Weights of a small GPT-style language model, trained from scratch on English Wikipedia: no biases in attention or MLP.
Each number is 128 + 24 x the weight over its row's rms, rounded and kept within 0 to 255. Layers, rows and columns count from 0. Numbers have three digits each. The size before them is the row's rms in percent of the matrix's.

# layer 3 MLP up, 1536x384, rms 0.149, rows 648-715, columns 288-383
104:131102115132122139124074096165130092110112190130139125101127154125101133098141144123162083125146117129120108136134106179148119122178142117158105115138148119085040102125103119140141131147148097099104123174152148160146144128130143146110137135158099120118103132094143088099149140145135158111
105:112132136091146168137098169104119140131128128099131124127123121134151133129137113098120162113083093080128106147134118140132135156092121117128143160106121118143141128135081133121107072126094135141112097130166109071193107119127142141131088114123143155125136166144151120178122131096168147105
101:120134130146089120142116133147127109130115130111113160127152120128079114094137120100106145139113147156133122108120143137080151142156125106126126148122190098142102104114104100116120118162108188140136144181095126129139131095109177088086128125159103107115104111108116161144167142155129144126
102:160150093120135148137106150144117128114147128105135140095103194104140122116099157148097087126147124131115096084085167111128141110118128119109147130120116169112142105087119141123162139149137078124118126127125122110154156147120131126147140107125139127100151101117131149173091116116154133105
093:133125141085142169134103118146069169127155124147169168110140128104109112153138106120146118147074101085092107139142148159128137137134135151072134119143091181124107119111140137130084105107127132159110149121137115103103143129122112106145142140136095115163122147152098086140124102150131131175
095:105157145133100159162103162130118166155135143151128115146134098163098054113118122097136149147116166162128110099165123101113128117138107105104124129092116145088135190129172066143140109114111122151103134191139148120147122175136131153131133097155127132156142101087209129117120120121126125141
100:151113139138095124116143133153174075113115121108111162113111128115148124126127151145158149108176121118118149103139133131112107104140148142158104151110113094152136147111159131127149135078108078136156167128156141072138098155123140135160151116157182134136098103123117121134107154133102127107
101:146130148100107094134112096131106135143098121163137145156118137171163134138179101149148139124104132124165217164126132123123140128154091147103118117091102122103099148089129150138147140143146161140142135123125079136136135168128156112126142125103128151158107143096137115120103133146132124174
095:141093153136140121143103157148139111113108140164132160139109124121117117133136107087153137106100087165141108153103127122146116127150147116108119121140093145084163161143142126160139067131121075138121100128145112125146091124108122182138118106130138099116140114127133173073096135085097149134
097:106159093134097166120119118086142145114135118124151093137095141154124140148089140114127090129112155126124157102145138122092151155161141151146126121144141148070107094146072117125117104131143070100116093134148152163091159168131124157085111132119128128141171137125144120099100138118106135161
095:140145092151160134109146131112119147126107135152089088117122122097110128143155142122138140104096125130133181110116125150165145137080162139083193157097113120102110121103159120118154177127108115131111100170132112101116140122103131141115092145098140095124109076126095112118135082113149091124
102:137078101174126143142121152123108137129177201118124150164141102110079122081126122137153158141137166144135149127164095143161115104095152145136123155158109157116108128117166148152140149113131138074155131130146109152128089109147180175136137073149083140132107170106093106115123155120099124113
100:193112116121121128080151103128089086114146164119152109100151095101103133127152138141108117124135167098113119103129131107108151163121092078123139160125144125081123114127163120124110137175143081126142139143167099171131125126123093150115122115119153122131128106116108153124094148162143148141
104:111120132140147164112115097170095117112105130098115170147121137068160142152123160139128119128089105151160092123171128148149169119115168078135155191132156140133080107134133135145180116141120109135142125172138091127087131109106157149146126129173112122144120131132147128156085145146107109137
090:128152125143104167151126128161131113120138134129124140165163133161159134098115114109114158160118170135109128117089082128160117119094138142157145124090114147140142112122090153119138101081106069114107096122175118172165151164111097125148122161137112136089123127142149139101143153106133138106
088:126167133137126118138204080136120085126152118103154118152117169145174101114115135115100149126112150128118135114112129131112131113105107160120122153094129120110091162163158101153159125105139109142138123137116157142107153141149168108146136152110103163121135107160133196121154126082103154153
099:174083142157116140127157133143125136109113127096111145125133127138117168132146150130133121086110166107098151110167130145192103117125133143113152108128149162142151141093164083098143153134173145114112137124144126146147166143097162178104151151127104120104110129110119109157095171146142142147
105:123119123136105126147159132088114092114098122147114105130096122105156144151176082114112143126121096123125126127127130080120143122111143193165116152110113123145104104104134072166097116131097131119167132098173182169089179140109140131117127140146138072123119074123099142137160109132179115099
101:152091115130077120103123157115158123133115157129130115089120111081127113101189134122137114157103075106140164167146136083181124098093134133124169146155138156104130117133157149146099106100133088133161148131135124128123151142091102159131106121149148119126138175106125145122119131111114166128
093:120118129125148122117149137162141138145153153119141116108107109142093160107123126101174155097163153080108109122157125149117101124131135155113141108139145158148126128122096166125097114088117141113092172159083157172054142143124118146105107072128129124120167106127078121147151125189127142108
099:119111120100142118096135104096115104089116160178128124129144111135127121105106134134168108095111148073108136109155101129110160146097115130136111151117142144103091123116146105097092132136064126148053141103111143164108109131131128139112145158161075153123112072149125134148098140150141142083
090:108125132160103162152122097140130147167107110139091155161111176121137114129151149132136077108157109108139113112121165115127149110123143141111092163116125150193165123151118143151123132176168143155147147137132154110165111109143123130114120143150134122162185165152123093100162105135189147105
095:132116111165076150150153119134095117101125107086129132140135085144150146120143090086158143116142134152150150165123137134151078130117145130110171152155159107138097132154126128135125106145137129128154135118156126124112093156130162163148142088130144140124158114112128106152107131160108161120
098:128188147140091098132154136128119174170112137180127110116153132109116102154112126110131162113127132121121133119107188105175145148129135151128158103110137138103117173117134131172154067114109170109124124103131128112112142159148101113117089134163150122167125205150133114147148123146110105141
102:120100139128121151155102079106092103113080160154147136183127144111106120142111129125118124091130168100131087144127134130163143152147134144079135107153111119123112119151094141113159106117120095125107133136092120125098120106113094131129116118145109112080135140148125156102132078147158124125
102:140140098123194120125124120123107128149163172161127153117127125133098106149135117145149080134149153137186136133141114122151136131130137127171078122091145180133138135102084157092148144135106111143120144131097096134118099132081105130169121152108131119110126151137122102103131132117127142092
115:103164143126101119093119148146118055102140144160095095148143134160091129129139115114146078129155143122100182109155120119115112148184088108087124135101130114073126167133164131178132149092134143111151189130124157172137135127145118126133105180167101118094135115152132115110127104168118154148
110:099158084112144134125113138169098124144105163113157115123122095112136121154123099145165081122082140148129131116149118150125127151152101120121137119141123129136154101088089168137136134108126191124128126118133157103129097122107149138120096146134145128164103127140114091143135117162106104146
100:161118125140124120138091159108138147150132109157154149163145115132119135159144127126145124108168147146141148196095093157146100158120124144118173181107127115178166092160148131108110146104141148115143117105117201126138162137087115155100077108138158094122136117119102150099082129149109102111
100:098139157127104156120117082149135140125092112118167125117122145120111145095147134168105132114139143123124164127121115157143146147160153133150098116129165111142096108146146119108131102075104119125129131159136131124136131132166112160136085141157102144146126152110145104144175134070119116115
096:130136081137143139143133126140131194136120149103125144132112148138160131111181141113139094154146156173118096096127145097095139121100159148114134157167142135132129114109145171091099139139078108122158079136130098157132164159150136149118148121104156125081103177120138126156109091156177155099
103:145132128136137110107146130114141133109091135133113090160149137139127157181127124108087130117053120145088139114118110109156133114112145158099122129130121129120124161113118105131103101114146098213105160135130124145096141125151116141142143134080151117151131141103119084141099093153149099115
107:147130115102133144139152159109130140130145140106120127115137126112147116146132129144147130114124080142104148135140150129127153130119114140152122123160123112108143150144113104140120120131150146118133091111133162115127151121152096132097134103136120083109145113113071107143089155099120183128
100:143138139144117153127138197111120146088114106093138093201090101118116122140120085145077130082152125125079090190116148100116111141114147146129128122117133094159099112152098130095137115181159108101127124177140133098123117124136137168131143127114109103091144126153129132111128137104103180125
092:115144181129145144183148126101120130126087170129107141121110140113125110113085154143136181118106107113144105114117111124145131087195127126087121165160134140114135115073111150138123066169126090135142096101125124126093136113141113111130127127125104121114165128098124118162096128100095128127
099:083131121101168135124127149141129099136083136132129124133135157109178142102113127147127127105111117102118163108126116124139140161111113132165141168161132138174099079132129148156087091103127109096127107186128109137124135140140131135152114152101130128097118111138169099123113175083076111113
092:118147104098112145146109118138146120134129099161157147137105103101153142134154142145094123127156110142118134082079147141135151105102132081152107089071121086112125106151139134151112141132087118113146111138114130194095120148122154104109140158148095122133136129127138133116113122155127145142
097:133117130085112176146126141098069122146108167173123120104112101120145149134089117085079157136136156105146159101141135124108153095127100143134114113119174142103143123140164164125121127117141088200176118120128105113147136145116160179130114196119146159128100150118178056111178136117134141118
094:114165104105143142109103104107093113154063146099160113166110167101120137167143177085116081106125114132102155140136145120135091134133160090082163110105119164126119108119189149140095128141173152176156142122140110093132121135148111123128116116149081163113124117152080093095151174155164159102
115:137151127090132120119098119107146175145119121119116133133118172126143129179086143125075165130110183121182128112144061125109147136083157069132141189185134088169136100110117144095072161186120137137128141143143115127106152125121143127103093125121117088153137162113139124117121143111121124148
097:119132170145114169146128120132112120132115123114140101138116128140098085129112167172168154180125130104140149155132135152086107148164137137125130130094101089147148118134124068151134125151146143122107126125153099126092138054127118089108147123146135123192140119128123134124129143115145148098
092:116096121116104132163124159124114113129075125166139107137145110116127129120131139161110143086123105093135160100159147139122121093129120121142137110122125103169128141098146092116105115117083066128105108102155096120129141107108138109137113171111105125146083164117119132128119144153127122170
099:134115112144094136099127136163153139119067113103108130128208117138115118104104114149133140100115091144146118109176138113089161070086115127156148151153108116201121127127085111115144112124094169108105095163117118106112105115100132129099147121189090124136098111158134125159134130157139124110
092:120143114153131140138092143146094156135132165121152133112173155146120113150103102113130118128152138142139159127094104152129143156152103145112117146128113102144115142108161112131087124108123129099144133115119112119127105120159131044081128132137096153113132119122118123149080189142076147160
088:079110151101132108113153116131110159065107137124117094137101126114135149111089107122122122113046131147129130134119116114140120119110167160108118095129154147123106121139144085155105157080137111140109114127156111132064108109194166112107168142171115113128118115104143135078130092171112089115
093:115116112133157108157172133142136115142110139119128116144138128153120108124164119174098131131126138126116163167148085151139119129132130153144105158138143121110137114132099168142120108115111140115136115125132114132136145135088115123124080133098134084143178170121092098130150141138130134145
100:176156115144158102129191145146156137120123149131089079132085170103116188124134106074123166153130147133113128115143098091135162140144107176131103111124162140123096128179168139155141122150108155106144122096146120123125126146124084137140106090124095125132121213112132166099127161131110124111
103:136133135163147141137130085099106149106156118109167132144140096105148145151137176185113122125130151117122103116110142110164135095168096111121105151123110124118086150139101109135109066078141137152161125117111150130156120105136147139142116145113137143099156149160138103098083116141121109118
097:119122129107181135159152158130138119126150165115077132145161109110122105113146097090175083152147117157096113123126118108086149096087162136119103141116141138106141132112145123143122132152134091087106119147123132094131136132182065136153132082133102087119113130130164147136147088095129099137
090:139122152122150145119178146116103129126099136124094158161144130118125142130104083084144149088142086149131100127204098113115179117131126109139088082141121131134142161136108090098164071158072168128139139111095131145142127101152138131096085110123124129135156101171099110128105083166135111132
100:119150043104145138100143123178133118152121130154155118099112127156146141101123113156123134147122135110135160117132078142163112102141118155141137118149145113142096116116112105075121122145184147122135113117136191138105098171140106032157129142075115103157149136121121115159126142136113132101
105:123143072118131136126163143121140108144123133142085133144138165096113124124141125140164119131148138102135173157114140169125124123114120139149141113174107124076059142163119101120167129120130132123116120076145116090166136095171135113141113157123144095136145103131125092111123141118172115126
111:119124131140141153126124094122146096123139138142154169109151141121145123155158096140111146137144157102112111155101120109122095119147138138139111130125098114148107137140146094122090066110161141108108144099118122110125123125135140095125137070156137088148094143109133166128095111104099161138
099:115091147117113137132157128123103119146098117129137124135113163079137165139146093130156115168139114133139113140114113117077122086113119162169131174127161076140132146109160112135161131169167100125130151072107155119175063139130096181129165178118173150131163165140101171092164143120104111132
115:102128125075131172148135172110136109129122116111151090096097119127128147137149078081085147123118161106126142140142076140145144152140159145138167101134110158103115113126114106135155081125121126103132130129080142150117069176156107109120133130140135123123148116153155087105103121151146165137
120:141141122128091148111113158118144125159123126120137123129147142182128096145111122131132174139120117107130119087115156133125131127136071134133131145132182132116160123128163124125108129122130136134126093131147117116136121147120112132151150156133154094145162120143109113137122139129109171145
103:118097113097109145117173123107135142132156106134158101102091115104120092183126091086123153160088142154130115124118145111117104100081113164151118133146100110104182145114134120135137106086126133115135140188162122136145114165142114099146117138117104131111155131129173147137124125136116137131
098:063075099117153098141141150140168126120080096143146124091160143123164142109135099149091166124097137117133118101142107115146119151141130118125091195134099121149123135158145135135163101146151111126129157127157134110146127134148100125142122138132118137131127166139133143128085143110089152117
101:113142145160119105136127115109131120148135131115119149120114154150152142121095094107137134143140136121073115125095171106140152153124114123139113137115106146170120129130115130139089141138121154187093114148127083132103105100170153108170146175109133098114108121142096120110160139133159132118
112:119163173166135133115099115096129136130136127148131152166104139105078108128144105146116132110097145140127148093141107125125109138130119088077133143121071134098117107131112123143092111157123136098152147125108102113140100128077094117163102113138131137114137137188110118123120151161124103130
105:079085171109140110072157163121147160080135123100163131111154140125098140154138147121117136142135154142103107103162160115152134148134131149130123175087137140106142131132155141139124127085120110149137154127126133104122133141103117123127147152158092068083126147107110139134120175082120078101
094:056122141168126141104131087118153160132096162110129141111172173174144092150112131144113139126108162104133140077131132125082132150108146121113141138125164127127121131130120145116104157100150149138145102161162098086165144154160123138142156085159143102171157159153096111066102101180136115166
091:133090124153120133137122177149169079122098096094105163124154132100072121112109129108176135154114112124137168100118132158126157102156146141109103094152125073144135109168126111101156139172106112104123099110109130113099071148158161127110096108123099179134124153157152140126136108107096144117
122:062083124154127135100130139135177116118181152112106107145137137129122145135099112125143148100131144099150103153100129131179158107122136121112139131139152092134131149130124095153113137097153137129158142121121120116158156088084135178128136137151122159133075126119107120126156101157084131091
102:148100124147114116136155119126119112157103110152144151116118118095083124117159149123123160102107155113122128110138118103133122135112128121132128148136138095159120125120154119200135100117116170164127101160132089117148074148152104165154098094093086163151119126103136147150143153081112112110
096:101113149123115165108138099127129084102127131141123143156106108138129109072132117097148138085148136133156094106109084100109131127106113159126140127136103140118200143174148169129127108124121134155122143087154113087119114079117150132158126071133152142149155148120109090158129137148128112103
095:137106104144144152132129132123092136099070116155129134125141109158144128122118165137120071093086107132123072092103096188133142152127107117114125164149112135117124122181114127161116150123174133107102134132121117111184108144126166160146133143132132153103123112173150122104128120155151096160
097:152118130163136088123135159138113090141152149111125132147130060103143200110113124145139104121152128105096097133131171149120147131130111134183141121151133094145107117135121128083137152164111114108125172168139105107148131102129113124099155114090135140134116115128071087140122117112150101132